Each number is 500 + 25 x the weight over the matrix's rms, rounded and kept within 0 to 999. Layers, rows and columns count from 0. Numbers have three digits each.

# layer 7 attention value, 64x64, rms 0.126, rows 54-63, columns 0-63
471493480509521512542478452429480485512461512537520530533525482543494507544496491509516480533465510488504517486491502488512488548613502491490509469489492440519471485515507492499489468558484522
529524523473500512510528495536526506510527498508436514501464555460462482491440493515467492474514463499502508536507498534516524494471483502497513504502520478532521491486515517504487531489482500
529520529510507527490521520469519483492496489506509498568517497497453489501487517497528527515542490519523508531485507476462501510507516498486502526454499458480442493439476565503491471438497484
490493467467529511506466489508493492543502526498530522480505495500459512510490508486482503549475496475512503502503511471532521476503527499514501483549541551530527488514483481495497487527486496
521512494482505492504502491499542489503477507467480540498518568500525486489508531465502500445513501505501496529489479481481504537522508509479499490483516531537517499502449506491517482514511513
502514507486523491480516471473528502470450515523539504515503510502455540480475478501512471543513490473527461532532497482510479536457500511532510506575516467489536515579520485507515495500472430
480501494479511521541478529523470510544476501501527509503488482481538559488536475530491503418503486510506509468513495453506499501504518513496487528475456477517491490553487471513442460515486533
499538479532536515509473492501519519460500463459496505442487502509519601465504495507442475491536517503479475497520487511488499495488502501540487481485498532522488539503510552503529514526465537
492493510505551500522491435509538521513506485493519471488468544531504448525518525465537562501494479493433513469441523500510510484512472482563506453484510568486533490479538498478525514494528510
512519494508517505478498500445457507483456517472555461498532509495503430488514520524490500509508534526556479522500520501529531474519466506469485472568500525510490509517484466499545490445503493
# layer 7 attention output (transposed), 64x64, rms 0.12, rows 54-63, columns 0-63
491540528528513501473524512460493501509531473488456555517502584491510490509506561492482454446548508507459504483489529467543491506471477503441440490480529526506505515497522540468442513490493499
482482485477482501510469500512514526521515524502535510502529459511524495479484526480500500518455520493535533513483486475435478511526505494503526450536469519494499525488489476477492513535503500
521502486484516465512468430496472486520517510548525558495489524506491491478516493532444496506495475447447495429530495552495471516479462514485498531512499520491502533520511523536499501534535487
504521499479478517524493518495517525489498523505462475510489479482509508491479510517504526505531544520499520518504470467508535492484529483479487471522510492490505516499507519445459482517476484
513523490447487513470481511501468477495475467501510529471498495507470479510485492522512507475509478529524496513512536513511498530489504482485506511506481499504466522494580487510464521521495485
506463483479501497508437491548513487464503504530545499551489458499502497478521527472504509472520497525496511506492539431540559481468525546473489478487524490492476548489503488513462526491487489
492525514500500508454522507477533519454535509503508493497472529499454470524498486469510514545539530497530494494501470487459505487512516436491498489524506463505521529484463517486505490501506593
513537543488483467483571526485520498489433502508519463487495483502514496464485497480521486463465501503513487511522507511495521462534545520517503500492492444478537473518466513542449507527526499
479438509514494459510542508490508492517488531502485484467496507522539536476485556554538481440505546533534504507543492520482528513492484486472505532528480465493448442509541492477524504459461426
512470488519481506549532517500499487452461499539463468524502515474477523516543511477531547542479481539482472462517444486529502522451483502515503492458512512507538489496506475512503473549496490
# layer 7 MLP up, 256x64, rms 0.149, rows 0-96, columns 0-63
508498565484530496461520441505502527460509518458515513483504524553471502492512529508481507553500514515525498465544488504464532497490512503477529511540540513471422496479459468473485506540486463
500520495490484454438527507484505509452490533507488510513524542509544485497483467497522515503546508502465529490499530513515532503452481430481514494479554473505535476469461457524516531445518486
562479510551469512442494522512498514484522495492496481474526474447477499510518511528506517514504536502503514470486467537472471549495485503543504497504498509480434508515494491467447501498523511
500487514482511545526526505464518539508506457555455490471526545466494484478532463478413538511514492434505504499527513461509505522507477491534491486519478482477482542500491516471496505461550498
546521490525457485486514510498475537431490500520559554515482460526505491497469537491501500507471516491525494502535490446479549506471483491468499466518503513463500519515496487485517482480548501
477497564511539489513512486452485505529523466524451478494570517462489485478531543493517522495467515493565534528520532453507474500490547476496498559487482491527467532492480451476455503512513476
545465491521490510520489510482492511511485496510538541501506499453515518493501509475474518491515504495474501526514482485479526505492521494491497464487507447535489482501520539476503483527515517
496485510543487480509514462518465483481514485530535492469510479478509570506463509510550494490530547499496526500497520524517511538524509453487476515450500513505513486514495508483507554470496477
525501504524503461490497529517485502502459463522497469493552495482512492481542497494469498475454492519511522503501514460462511536521522498540523491498443520473508536524521462498510520522520488
499474495499471497490510467486481488517585501498511561446468503485519519494504505511485479515542551499504514472507482468494533505497520481491511530467524509502486510457473501518458480497580497
489479473527530451480472480478483508474499507472475527491560492480496518527506506521514503519533498505504522509501523465520483495497499500517515479475476509492508548448493499490474556489509509
473466509501516471498550526462492496476517484482500553495496517491460549529516487495479470476510504420491499531498502514526518488528547499501513527485521544498482538499437511480521518472465495
486502479546503539499476536487516506509526475498538524504539478501484508488518513458479477500492538477491498467493500470458495491528518465524503523562466472476485503498530501487537569504498506
514518462519491490487473523486505523483486488492502568461476516488492455513493472488494505541489498469522513533485464465438518503529509477513514492508497469486518520475507507503503480458461550
510500510500470505466510498522481512476496529507542474460500454521495505474491530516487477466502506489493531474500489473504504487518524503494495503488498502513497527492523498490493492503502493
524490563496493459470535427472465526488494511480452517493483538495491503473496457556523508526541500495492529491518508513509542499510475477455500490517541472488512519508503487517428474525497508
500528494533467511475487506491484503500497475514508531483503510485498501517477498444469471538539499511514495510474503499490462538526482508523510471474513500485507540518516491464511515480508485
497469458476481487498453452494496523497493494476501490508524465487511492483523524510507503506492518499496512478537463516523507513463548516475509500555463480492506484498532479479509521531509514
463521529472509502486524524485487494466508512530501521494473497494495508500523523533497508496525579491500484506513488461500547503494460480481496539511522474523511510509489470501523516439549492
528490507528497477519527505483481561523502499506506513485501488490451502488513523461525497488516493489437484537460503541457481494512500498529503554503526513450508540493515516487503486474480459
520525553507518476441514488463492511479543527524474464456527482471500487466477511444452499459528528509423535538489517508500520493501558472503513561480528482527525490550481482511514552486500471
488469524471528514504536464505502576470500477505507507520459542496499496474500523493491495493492503506479521535515524509516497506523551484468485494486478462499478509474456494504479487484521516
470474502504446494488508520489431517485533518517552509476485513477443554522490522495457518542467553485562498490511503498479496508488483508517511487481490451483477509534478474499530517482475479
475517541487518503484496493500506514519498494449492517521461488504492476475490524494496498541433494493472485506500480475459511488518484500547560502586479454511487504507514474496508502500500522
471527495517527506457490489485474506499532530483559495472524492489510490480503542487513461475526493476524518513470504520517459491520549514530504463514513500496483522504521496480494475444512509
500481492494515514525490525497490504511491491474499509504484509466466494485484482537504522499514516487464518506492464504496481496501537499508506501499495478483489480492505495494490500583501524
570499490511497476461502551505529485464497491440518532460502526472461499469492546489473490513526506490498504492511460485519490482506512499566506533521551513541506505527462455489492551464501492
510475528508492514445523497457450507512478513561477530456521491453481478504469513483459539527512520525497500543569511446516518550498513469470508511491475506456486472547518505487492501438509534
555530487522488465498476492434491548508482508479501508543536501494509528456519493493485476467448544460481492516507513492503542500485510514513507454489526516465505490509502533471494503473505445
534485531517520472479547511485505489467487490481495477501481524482490550470517510497511505487517528488497537473510497491520511483483460514545549490466507435508506486472497451495506485489467512
477450527465521477498467475504494510540524468493521517512450487544482556515505494490494526557415555457494499496504477479491493546524514505457525515500480535480489513490479458512488481492516490
486508479539543491520548504460502550512473496522505547464569477483495536467468494507498522481511503518460534501484527475486466496524528463504505488465503459520489471462532510499495533477520455
509542468498471494465526563496502527484519513557549520513529497524521481518472487521452477489452510454532438519502478452454562488512488441486504494503498528496518465530499494496477493474574495
513511507483478513469532478532477533461477529487530506488509485520458464455491564558485490509477520514505493476550470528493515505536508496486544496491504473514455500470495466493507476528505443
505578523500461470515507494544475459473488487520473545499538444476533492489513519517500439508514505534464478509514511506460523549532512463489525555495515534504463545490474517483528546477518465
528468525475512486485497510495483516502490453478504525500494490533497494519500490491476495492508490521519492495513534506505520480516504500508505505509507470528492528511490489481499478491522494
495533531507508509468524474489483508482481522470507484490508484486544490498467492515497510509514516501505499527512493489486513505567477502509536491541519492518491503489459448484500505474518523
477522532456516496482471464519513526483531504505516518539506497512470469520478498501497493543494515487478486516523493472489549502496571483491507476536494501504494484520517561420512499473539473
494520496490493475452500558476503518463517500498499489490528480512483520514505490495473495511515550473481491504502484493499517489494488519480504506510490480463499501486465489487490533494499473
467480530476477497418555511505489521480542481481491482447482524527512483516494488528514478486535526476484502501508491460501493534491505495485500502501519493534521492514463494463516529493524446
485510501511502515512469480461475555519515502492500500496537515473546527511520465485435492521516509438521485527509548489519526486518457502505517519490490484488514524517435514485474503448529490
464516447464527495499534517465513546543489491510495518533479488502535527472470512508474503505465518483493482468558486494462567484498538479484510539537552504481503473481499517492481479492513508
519489513509498457512514487488415541486510466500495510505512482482508501488543494461487491492468541537490529482503502468480515528519505475512534540479521480479485582508500495468497530495503451
503561518504467510493566486501496517480550476554493490453505509524468500489462475488499526468535556470501516525519477507501526520506495497526490522466537517494470528478452511455500524479479458
494515544517524492492500504483480501467522501508541508483491528503406474497502510434481494509474585428485533522517500521497523446540543502474504519476537511487508504499477485478506543546492457
482529553508491522509548537499446492471513484496514518508513490488496509506486544480472544488447490487512504555486493546512475514490548444492505567477521510447462521512486499492485530493489473
571496474538461484494518455502513498466526440552528534511554527475433479495529500496544525480505498491493526471543501497478537538587479482503545495462480524515458480504512499413500508487495454
484526556481508521508528497425508523524477480507473485462460548498489490502492512484463563501492549455468503526539461494508496511498547486532497502549530486451444544462478516481483470531518479
470511521500513525482489539537501516515536471486543521458468493507458484511519493468508481475465549487485481450516443523458464522525524490515520473508491467485529496487533523493487508513508500
516492482503455489467491552529493510475462507501568513505513478508518519505514558515520481483495512502510474508486482467474532499500500506480520481437535544515512500504447524492485495462508461
500519526442525491454523496501503518452509520500506500519468468526522505484449467502515513461491537470493543491538488472443502491503494492468511517539471501524536520465486503486476484495510504
484550503503531498465533526460491492516481521497548507512516472492525468517457502521517497486488491499499526542476509493489498487541502499537504498527517483529519453488495469480482505463514494
510521470500491475459496505480478515451514510508554505513540453500520466524495525513510488451526521490511503494512500499504514494481477516519515522493529512511521483497474478469503492487522503
502490505505495499500495502494498501500504499497500497500499503494493499498494502501498493490503499498497494493502505502498503504505499501500499503498497500498505503485496501501504497499497500
518503508529515498439516514488467492485481525500513493475483478515466492530478492496497500531528488504525502553485495482503543497495513487475489508478514503507478521510466481500502514439531534
477496505497486497543527525429535524508523463532508540464448509487480532496505531569509520504485513515508518473520506484510527593506504478474527510481494470506477446476471467463538496454487523
545511482471484532513576508482529529464498446489460490495488505497439502503501489494475512501523497481459524515519485482508542490495521490521506503530555512458483533501444531427540503502456511
496538501493533450529496519470462499505492510521534509499532476459492493490465532451506518533501513480461499510522524522500520478523500464510514504497518525432540457524489499490517513525522498
510503455505479525488448493491493497495508480495510513491507477492509513499489474470488499510539502508503487561488493500507516509512511499526492514552496480512503515483466502491508513457504544
495482553491466511490557523481499538466512515511467498455441551519488516530479487503502519525506504475505512516485477513512547522449515474504498537514530508490504473486477456498478486499508468
489493515526481510501483484480489522515492474510518494508488522513487502467509494497472490474489500485492492525498529490506509498530483487507490509520450513506472517458512548497516484537508490
475470509494495487457536490522455497514519474475524541493482496436473536526538494515486431481524515481498486481518485481506506526525525499477518498498486481535515499496527485516485550453514519
511503490490512484527505478471491503486502476492513523503521525479483484514511502527514508480493484478497497498557468499486514530523526498557489514509528466484480499506528445495455499490528502
510511540502561495523503500510531507519497429518464485515503536466470510455479528487503495556470469510466496497480504513510511528549533470513548500534513474491481504516485534474499501502476491
489480465481501502493486538510482500488489524509577526509520453500497502520518578482489522504439520490504502507507482475476494488519539490548496490493488505513431479510496501481539494499522511
472489483538473523523462501448523544496509479533519523492483543500501540497518567492454506493497513420480529513546497488480546503483504434503503510565467444485507473496499505496514472508479503
514498496506452498518490536487471509477488503534520518475507501499489496521533486497493544503518521513471475481524487501479486532469506510516500522461518484484483496487478518455500483488508474
486461492519441469491494512476532518525537462480473492501466543478424482465541530536505523518508488493473510499471503501529508489482512496481542536472539485511486514518449486494493523486486498
488507500513519502448550500443510514544487484526501483449535520508476486513504528473458510482447500496516502470517489509486534521496468495520526522497503490477495535483510532508451538544487494
529535499483481469447508507501470495517486506489533506533506480504555477508507493522508482475479491498512477497515503480455541487520494487505524501496493532502527511510460493514485506485526507
491472515506502512515505476511506515508509479485507529508500490453532509474529507460499478496482507503455510464509521478502523519508542500513512490496458499512487516536496487488499496529462503
537447494471516512477506474519492568492476523470464501494468474505473495492491542505493513465488554528480518548510475423493533499493498488511513496506528481494536454484524517491483514476528514
507533496459538456518518509492487512470546468511494510484489566513488532488505560545471528483484537439535462446529456501454503528512537492542484508476522434473479575486532500469467492528502500
507507503531498489465539535500501514480511483505495505502461546512498546531509520458510453483526544506501464460507477487475480519509481501513490476508502478501473507504513447505517508497513473
502435491434504501511536477499477553520569507503475533469484489480509499470552475475485539500523511533497514471481521494454498519512512489484536517474461498491491476510489466513516500502526477
510523560492447487436530576454511477480540514534515488492497464479453489506492540503513510537520558481482489462530460471487548519489461508473512506512525513495496490514503481481508508448546477
525524501535452486501519528463481486500500490498531525480500516539438466511484486506502500504492515511511493483517460504523534507477526492513513523426523501502475507542481482500532503471486514
489471521533506481478500476489503491522496509510522513506481476466499514474473540486465461526481519514489505499514452469528505517522494497507519521526477486503499521489500540516497573496521483
536530485483466511494504543519505525507488504502580488504484495500454476461520519470494484480448495513471507497475472495452499516498506511506521506506523473496518477520506487509522491516490494
492511469509465449504503508476479504491536476455541519500495485474483493544508513559495492484457525481504517509507464515424507487495516489518534504533459539520505526482531484516496532540484496
527486519503493492527526478491487492495544453517476537504513526479461545479526503434480461524532530454486507459536496486515547546454509484502505472485485444482519515541512520498473488452517503
500507496500503506500500501500495499500498500489501500497497497495499502503505501502499498500498499496498502496500506497500500499499498500500499497494496501499500499497496497498504499501502498
494463461519536478532497516456541476503530511486523527510550462446470541464519538531514494497503490483480504441508517511502500497585513452547522531490464481521466479502517474489472534520515504
515491476554478514504471501482484480510495504524482509459514454441501520519521499482467487500535500483465486524503513447518510527481460494522505527468505507513482542506525491499516515510544503
513523490500470504463539559471488533509537531524544527498489483525501513535522469522484466502521487479531494493486499514471519525471508468497487517488544499498494502479458524523488475440537473
507531528507535497473527505515496502508515479534489524526499498461479455500505529448488518516453513504485509503523459466526500479508535488523488485521523470535450523539499496455478507545517531
468504501469458514485517502481499530510503485504512512486469553509482500508529485482526477507463495479533502498518498528487516503524535516460500511541510469453495529489508472501534512487486504
513509527526527464512523493445505510485502453474550478468528522488518492514555477487466488497454522509522507524479491547470499498451495478463498576463524489533506510486520493497493500476467486
528487492475531499465507512494454542505497507526484482519505452518510521500478481510475505479486503495425512546509509454521532534481510485506508507438469479450514511502492494506522500492520494
502497494497491520475499524483479507497537464522519512506450528523452501534504503504485484490526497447482494540514452486494523530492534499507486494482517485496484496487502486469507511485529562
481558518539483451515521541520462533492508467504523511493526526520471497496475512480441534504451496416496522526528512457493493474479501467512499524484538495447503526486515488504525496536509494
515521497492488458483527474476489510497500515494497508505488505483480450525482475514525515518524484534487526524515493524498525505472488508485514476465529499487486481512472482502496483516455532
500494473502507471466500535505514483488508521539548528493516466517485497522514543496477503517470487501491494469512488486463476502498513488507512504506487489493494571474524488489528532529542529
495445545548528511487540496490457546473517496515476505508485523495489520441513485460436537457543550516540477493502503467560451497503506506495514488500558500487431507485464505454455531474526479
480478500509513487536517503469497506501505482485481505485488548479473506506497510518486491512502507470498481442502505472483537489503482523480541507459507471496473506475536510490497495544493495
479488513559507504508497500498493496515487424478506483480495521467489556473512497522481525561490499479517535487501524523513481527498515432540515538490497524481487491477507481516488479522485458
545515493485489449475541505475445485498551491534494518471491536516518490491467499529483517492545506511507497542489456452475524515491480495529501539456557527505490527517458475507489517525523493
# layer 7 MLP down (transposed), 256x64, rms 0.136, rows 0-96, columns 0-63
497486445530491466439466514499520524537525547537522488510531505494488472502501506492541529510529532458488484501472455498495488488493483443479477508503522493485510479496501595469504543504460501
475484518526527525497492472505514544511476519497529491526505515533558515469475492470443512490493452512445555522457529498527489521495515476515518457495508461534456511523518493466461514470483499
490495502509495552520524520534502507478478522490498525537504472499522477469532483492513518491467522510439542510437485483512533463483532555503453465497553488511504473500474497482515531492482447
503555508507479463501493520534521512490498534451506504545503476497497493466478484553526472508474493542461496503470538530480465489535500486465580481492501492479515482491504448504546513528453509
469485499532513489519449506538478507478546521503500509519519543517468546497501478472480449497502475499476506472506505520532472486516546511532504434489527478468511515502519517525528451483496503
460492508488507482486488570509531546451495505475505526498462552462474511468507548494486499455485503510464528493519493504493505524501523485547517506514493469489473496523495515509552502475486486
500524502467489513509486492507484496538512475477516489485511452543515516507494471500525479487533509510496490537517558508507483483480468510502480503488541505515460509448484513512522491517476490
511529506492498490499510492507467437483517464511481505512487487503494502503516506526491523521489549489497546480499498490463494495478501448507439489530486527515517493488492518520539518525507500
465522462517504488484502483478511475503504491474490505512502508527470539522494537516472540509532463481484485490519502528527518506469545486508468491531522473499502494478480520492505496491525484
525527536476496497458510514470483440512480489508489519466495473494511485538487506504537466520461518497520508495522478486475500489499493491492463503499513530471514545502514502637506519463482469
455508503519498506513474522528540512504514523491516460499509514518484478463523479483479488493495519484494468498526514527515483498518488503510519504536455484482482476507503548492532503499484475
462510504494458505535486508489461448532498490517540440494503440497466507506488493463488525538517493493524541491550467535504482518503482537507474479546519486506511482492520471524500510517521504
514464505431525498508533494481536528530493496521479530500475512517458482486519498534502492519506535467484538509487498512525509541482478497507453471502490487498537490495483508532471478495484481
509477473525538496515514499484516492483511545506529480544509472520482493498533519518485521491467492519492508500484513514525452485463528492496524496489506520461495486466510480447487500518480478
485507515488511502518506496495503502511506514494483487526517491499500481485498497515527488502486480491507513496487523526502468469501486514475516502497494515517499470503517474533480488526490497
557487520489503495497532506517525518498525508512463463505498519511470480479516490455491445510491519566497550496491483524501481499508477467508507483449532467448561490542467522528490507522456485
511491512523515489508492522480542495483469563475489467522499505481491471497527477542507481503493507485500519509490444502469503511462487534486538533519485474496553484487474520504498512523490506
513516509512551465479493512507478544528490475457506509508504519484480512493494504503470466512498470457527467470537518502490486517496500469504517522511467510493503520531516504513504503488489511
514496463502521501515503488518509460495487506485524541507498508496497539480478473492517500497463524473498498519482520540511494507500501500515413511484488529462511484450484516525519517526513492
503519532476528541458506497478527508506482518491502489518492493513503475464460498455518514508501450526449510508468518503525489455541500500491547530494482485519527517467480491529499531485478520
519505506496479494504538505523536523530526454476486508456491556523469475472477460541506485500526488445498543490511518501504504527516484430470470451502500508521496511508493491540493524507527530
474485483515513525499470497495494499518525522518469513523511467500494477491499486510482504482474534502496486527514471503520484489477490559514414524541456505514534475514512474542474536526486484
481509475502563530500525496506473469510469508484473554488500528513526471501532500531481475488477554480498504488502496490480502508474534572486395537486515535488497493482490540485476479519482517
465477479463501505539507499508485516496488512516537486482526511531499518505511499510496513524493480461521473493525517522494501532496481533456504522445515519472537514491469512489505484469474510
498478515532488501519509497513526508517506512493497504496514502473470499486482523515496503513509540470493503496544486514485483502501485445475526493461460484498491476507515471503513491536494551
492503482481514496521521489488484495491507473532530486472495490504522536497499510514502493520513497484513486494525533512517505498486487505500497488485496482501475515519498484508515492451504523
506496471519483519525486507517473518462493506486486517494518465465501508526499505489533533516490516469506494482523532558549503417542481472499385529512448479502510485511516498509532521524490497
493531503506503493497472490535493480542544522521518435507507556489425496504457512476481466556458525497519488493539541498531479535488499479522469476524472483518491491464439531532530488474500556
467490499487476486529508530509495461502561525500450500501558534494487491472490490542502473503492555452509511514511509533476487496509470483502473490469471546502529515478486486553563487507481458
502477515452491487509520535535505504498504513524484511502475529526507516495501496481471519507535502543521481523495526485503499524487502513515483510486465555475471448473513483498504489459510460
481475480518523496525474538486471514467487478490516505505522571555486504491488516491509461492527443490476475511497496450548532514483539589523524533522481488509474496488464480456491473508519483
508531514493512512503480504493525518543454544510530486472504540491506497468493481443497499493536462530517484468469525525515500476476512462493534464519498494508478517510479490445550500476502530
510496518480496513486494496540520488558487545512539530489535432507416498474545410484501441542498540517505469487490511539575462530491485459491461487479545483466507519513503465619481512458459478
471527516561511511512550519481507554530522496520496496517500529460487508502517479449468522497513524435452487485457463480529473500467500493523487502526494490477485474485526512473532520490481521
492509525506489465496479516494480360535506503520492518504489476461484529528512505496483480498498507493521485539541500533484509487505496415489475476507498551494498516505523488559546494479519508
463503504533537525530533491496513478504487538509482491507516508483504509505526487520505521506466479491477491497495450482500492481499531566514449492501492487495527451497490489544523477490475519
502487500451552496479519467484515507498490542487489509508487504480504469486494489503509482499503455521518496491535498519483446479475470576517515509528497512514565430476501489485476531563497516
512529517464511518516468477537485466489471520513496531490537545484466472493508500505467496520511466538520474517502506433487500523472459522513513536472512531514524445507535464540533442504529493
477461475456502517509528512525482465490507495505513504495516498525492484514475467526498529521522497483496513509465517513479539451497500532514443522508515511477495529488484487528521496520476504
498513484472506537516509500511496487510507573508488484506523489494479554529472462531477485459479531500480502490507499504436483467512484553466417535500495511510489554487504485493471529513508506
487472519529540489500559556502538469462494497464475516495501514493508470495507528462517526497488446482417490457528499547485498502516474496537446511522489480536470464532523531528597491516481516
479522539510520514486461564500487494527461490526532510487500529465481491514525523476470446515472486524470466494492482468510482531516445527510527525466493468483518481536494528497532525493490518
555487512506470476479513496471472578495495525530534533467523505484491497503495502445516460524512534521491481517508536445507501541491506428493543524506524486470488501510500508433500498450530474
465527473522495533512463509483467568542496494474504493491498506489466515472527478542516462550432510494508446512503483489531519482507526516495426542485493525508501501512492500465498522506524470
511502499515460509500491479486510451478493465460532502481515471489497503493486520494493533486532521464490575526580468570504489448482470503535406511507518476486543512558508443558546476466486515
482475507489503515482532492505487421473520468536542505481434476515472544519541525504527470474545467501486500482525502487530472524499486499490513467501480526485538514500499538505454479514536549
557466479525474493487473464489519557506483483475512517481543554504465495445517504487518488442504504479513512524526451527526563559492510447492523487496485517513491531515443519451521503504485494
518536496504467480458478510507526488530542519479537484512564508491469500493473480487443499512453494518450508484493530542536490503518539461513545450558501508501448506535479451495551482464459527
470486514494525480528499522516497497497456539471503489489489494518520522508498501489499563512505459508483518473446531523509527453469468419502505495502516511483515532506481488496514501514534547
482466495502501453517543533487502501500503536497454499486536534521472495495474445524505484512462515471469511493496514509496544499508518480516516531486512502479508471481512447523549502505524531
486497472522512500506487527504530488490473540531516505493504516492491495532549479534529501505483472519519469499450492525512463532474461452522482448510525512467495484495483519535504478516509521
529503479472505481497494532525522531517483516472518499477539479531510509518490500513483469458520517462501477511550484512497492514513477502463522493489452506497483488515512506492473511514508516
537474494489505467467464496516512503512484548489512497532526502520478499487488487536527481486466507497505481525475519513505533446491495487483480471510512563507508498510485499524518496492487505
501499501502501501498502497501499496501497497499497500499501495499501502498496502497503503503498499503503497498498501500500498501502500500505500499499498499500501501496504498499501495508499503
498483501518503499546475520509505536470468509508473480517514481512478547490491480511467488473468508503483490461526478517511499509474470537479525531530478475490510480504494521536497518529466528
520541539486510494487490522501528561541476499530474467508471436505480490494488526561512485519461502569472498504507485447479463499514465463495529555457482508506556492486552463510499474463517525
519490473482491452488450474529515541495495484467517512477496515467523507480492517485509516488467481541487524471536567497507490479502467406537542461521495513492495522491528542548579468516430559
458483510542478520502503506485489521497514508492491491496520476523531540477479492530481476487486496490506513477491477487460509466530488480520519501496496540506471566501528493518510504509515521
515514522517511472544538496484528547500478511501472491515504523500471472481525505529499506490488503466477493461507460492480490476488500523502506500491480509492518482484526488509528503502493512
488457510523510487466482518552536534521447498526519480512515492500530462486522498510485459485504471526490515518467467497503449542523480523490531469512506490496496500504504526492464533517519517
485489511502506537518528504496514476462493517527498481485471507495502508505491493508501537547486475482483500497495472526500491507505537528519471499471526489503499463492493494503530467501486465
498499478538491495493512513492496418489478465474503509478495510530498503513503514485520519501470520483525494484543460501528509530490510516492470486488522482470466537534457502560517465534523499
502492467486502512471490488493471476495481460493499504522511503533525503496493479506493508501484475504525500503496508482475505523536487553482481513496512494497510512487501471576484545494528524
485477472477477498499514464500457512465489571555514512486493489537525498526552460515533508472561478498530501526481495507500509508495487532502499497478478510462530508468484494479495476459515511
446478529520508487517540492507535537516482498494443514505525539493504498450489455503509468482526508514516523525516506514531481516500491510511487475496512477493534486518510490489474502467476477
549550473487441494487481516533465497482524500485505458525540463512455464543494487512543494502475545547509479430489479505530495492480456479498489488477485512525483511495522497566570509551487450
529504470496497532517486497486523465516485529485510520507529500494510500496507491519537510485501505526484472481517499494503518474507518536506387487505457488487509483486489528496503483522492482
511465499496481491533470519477486514473495513516484520497513481502512538528523483511483502529543502470519519493458534517486482477516504499469497507504506471494475511494494512501515482526496463
489488513476481499508446501538447505511523506517491496523436546485495519540490497501490506488487517527486495555528525507510538482489484514523467520508461501492475510503516465492537478496492446
523499496509523477528518505534496461489489530521499520509539468489450473506467468520491492514488478485498502496532511509534470479460470502503519498513529509494491470470507482522504515508492534
495491514518491514496535507491501492506517481494505503516499507480513487509484473518497526474518510490519474495472495537500486507462473545484506518452520502505477495519511511499480514486479522
481554522487507465513489488480532451524533536512537466520487514481497507520470490488491543517501476506518500502539471517486518551446446548505464511459460511511539488464500502533455483461477535
548486438460530541535491513520496497470542465520491527517477442508484455522517502577495531465468505491539459489460470476540523494479516536477466490508462531473498515506523518438455520511536555
466486468496534465501509502505489489553493513501461532516522503492503515488482483557505492468505537499510528496461503560499487485492509460480464504496501510465523490481526512489518514519472499
501524458483501467480555512496508452492520463478498539481475453498503549496554485556534505478501496535517435505487543469487540499497490524517469501485474563491464483533479506506518470517472503
475506460496533524518491475518515534464493526488552545479507509533502525504481460494505507489501508494515466522542556541495492508496523491518373505497496480490517479469512476452488475507486532
487532506502507488480499515496502487517469534496485521502503465503477494510504490487508494506457520529508499471514559551538499478462516502483495493536484496505494500447497499540497498500441505
480487494508508527471506485493488474508489478482519496475510523515501516505524538517508473539470471502482492464503489474478526545530502578509489469517508492503509495486475486558491486496510501
497493500492517490518531505499518516525526500517453504485541510527471483504515492507497477487486552464534473463526509504517477509511496432519504493508461501474483509499502515464508493519542485
470460484482489505547480532499532537508475541518521497502549526500501468506482515452508484498481486509498504480496504497475481524485530455546499471539504508505533485476497500480497435486503533
521470488502511502478512488482452487510500511508569461485481470532531491494485492495523498498437420539541516508527486494495492522490526530531515476533560518495512459495455516485459515535509501
501498501499500501499499501498501499503502499500498501498499501500499500498498503499496502496506500499500500500500507501501502500498500502496499501500500496499497501498505497499498497499501497
531486501470473488509518487495503538499495531525474493472527511552515452468483483511525490455542545538550518543482474478533482511472495517469479479471512504500490539508466531465513499491487475
475489495477517499527495537456508509506504519498516496534497507508466463495489502518540491516473524518522514479485468514466476481488528500493532498538470504517506466495459542485494500511481525
491478519487514530530499475517514511521429511516441476492474549490531487477504512495465504486469452520523478522489500473494498527485510482497563546481468499533508519505487479540513493539485476
487510500507465493504532546517497510530475480493497487500498492482536489511490472501491455513511471475476522556517523527504521502517467526504492507508526493512502500515479500519475484478462487
478469511513506513501540492528488513502454511487443533522543507464511489492506525507492512529487475485471506481519491504486520509497501525511471501473495484496527479514513520512478506501495488
508491515490504514470507497525503546536492476496434526516465482498483483518459500528529523457514475467471456528499504465467524509540526502510546494524520518528477507497475501503502478528510493
499494504500499532484539491505537472497497543516508534466510545498513528516513508505500488533498493513517489497498465533484465505520460499502478467473497486524480509480495514504448497508449513
504466512505508505532521453492496552537487493500468491527488492486535496501522493506495499471499455552461520491523478502511502515468495500474470506510508512519499514504488486495529501523501466
496497508518492537498512519453511555474469509510499501480516495500520496466510530499487477487501524512526516504479487545484513527510493423539476465504481498500473530525505496493500508485494505
537506512475532497476535488495506526490531483497509496517502522515486479502465508505501497474496523524524507491518502488525498467527516456479499503492486495489483513513483521476491509487510511
456520527531503496524513482517519497480505499501441476487536519518514496472470504512518456483513510521486505501492507506541520515518513522506504478508519493497519486493502503505507465471480453
413476510517503546515491491526530502504511491512484502507495495528502555510556444528523459462486550496488513504457548484479538506523491450495531488509485533503509515492466477499462499464496425
511489468485528515541498490500537500550533469535460474495470517484506507500511514501499525501472509504497490507511494513495493489497494495505525493508494477525473481517526502453505489492473502
545539472494450478484494518513479486501496506494551488486490505494481488536558525520468495474489517530495435498488509534535507528457477519496498441534524510526476481473478484482508505512511512
504493459505543514507508503510529471505449518529496494507483468512479500502482491504506518506486521521462466456504468505519500463480531541488471517522538508473551433489492525497471556514497524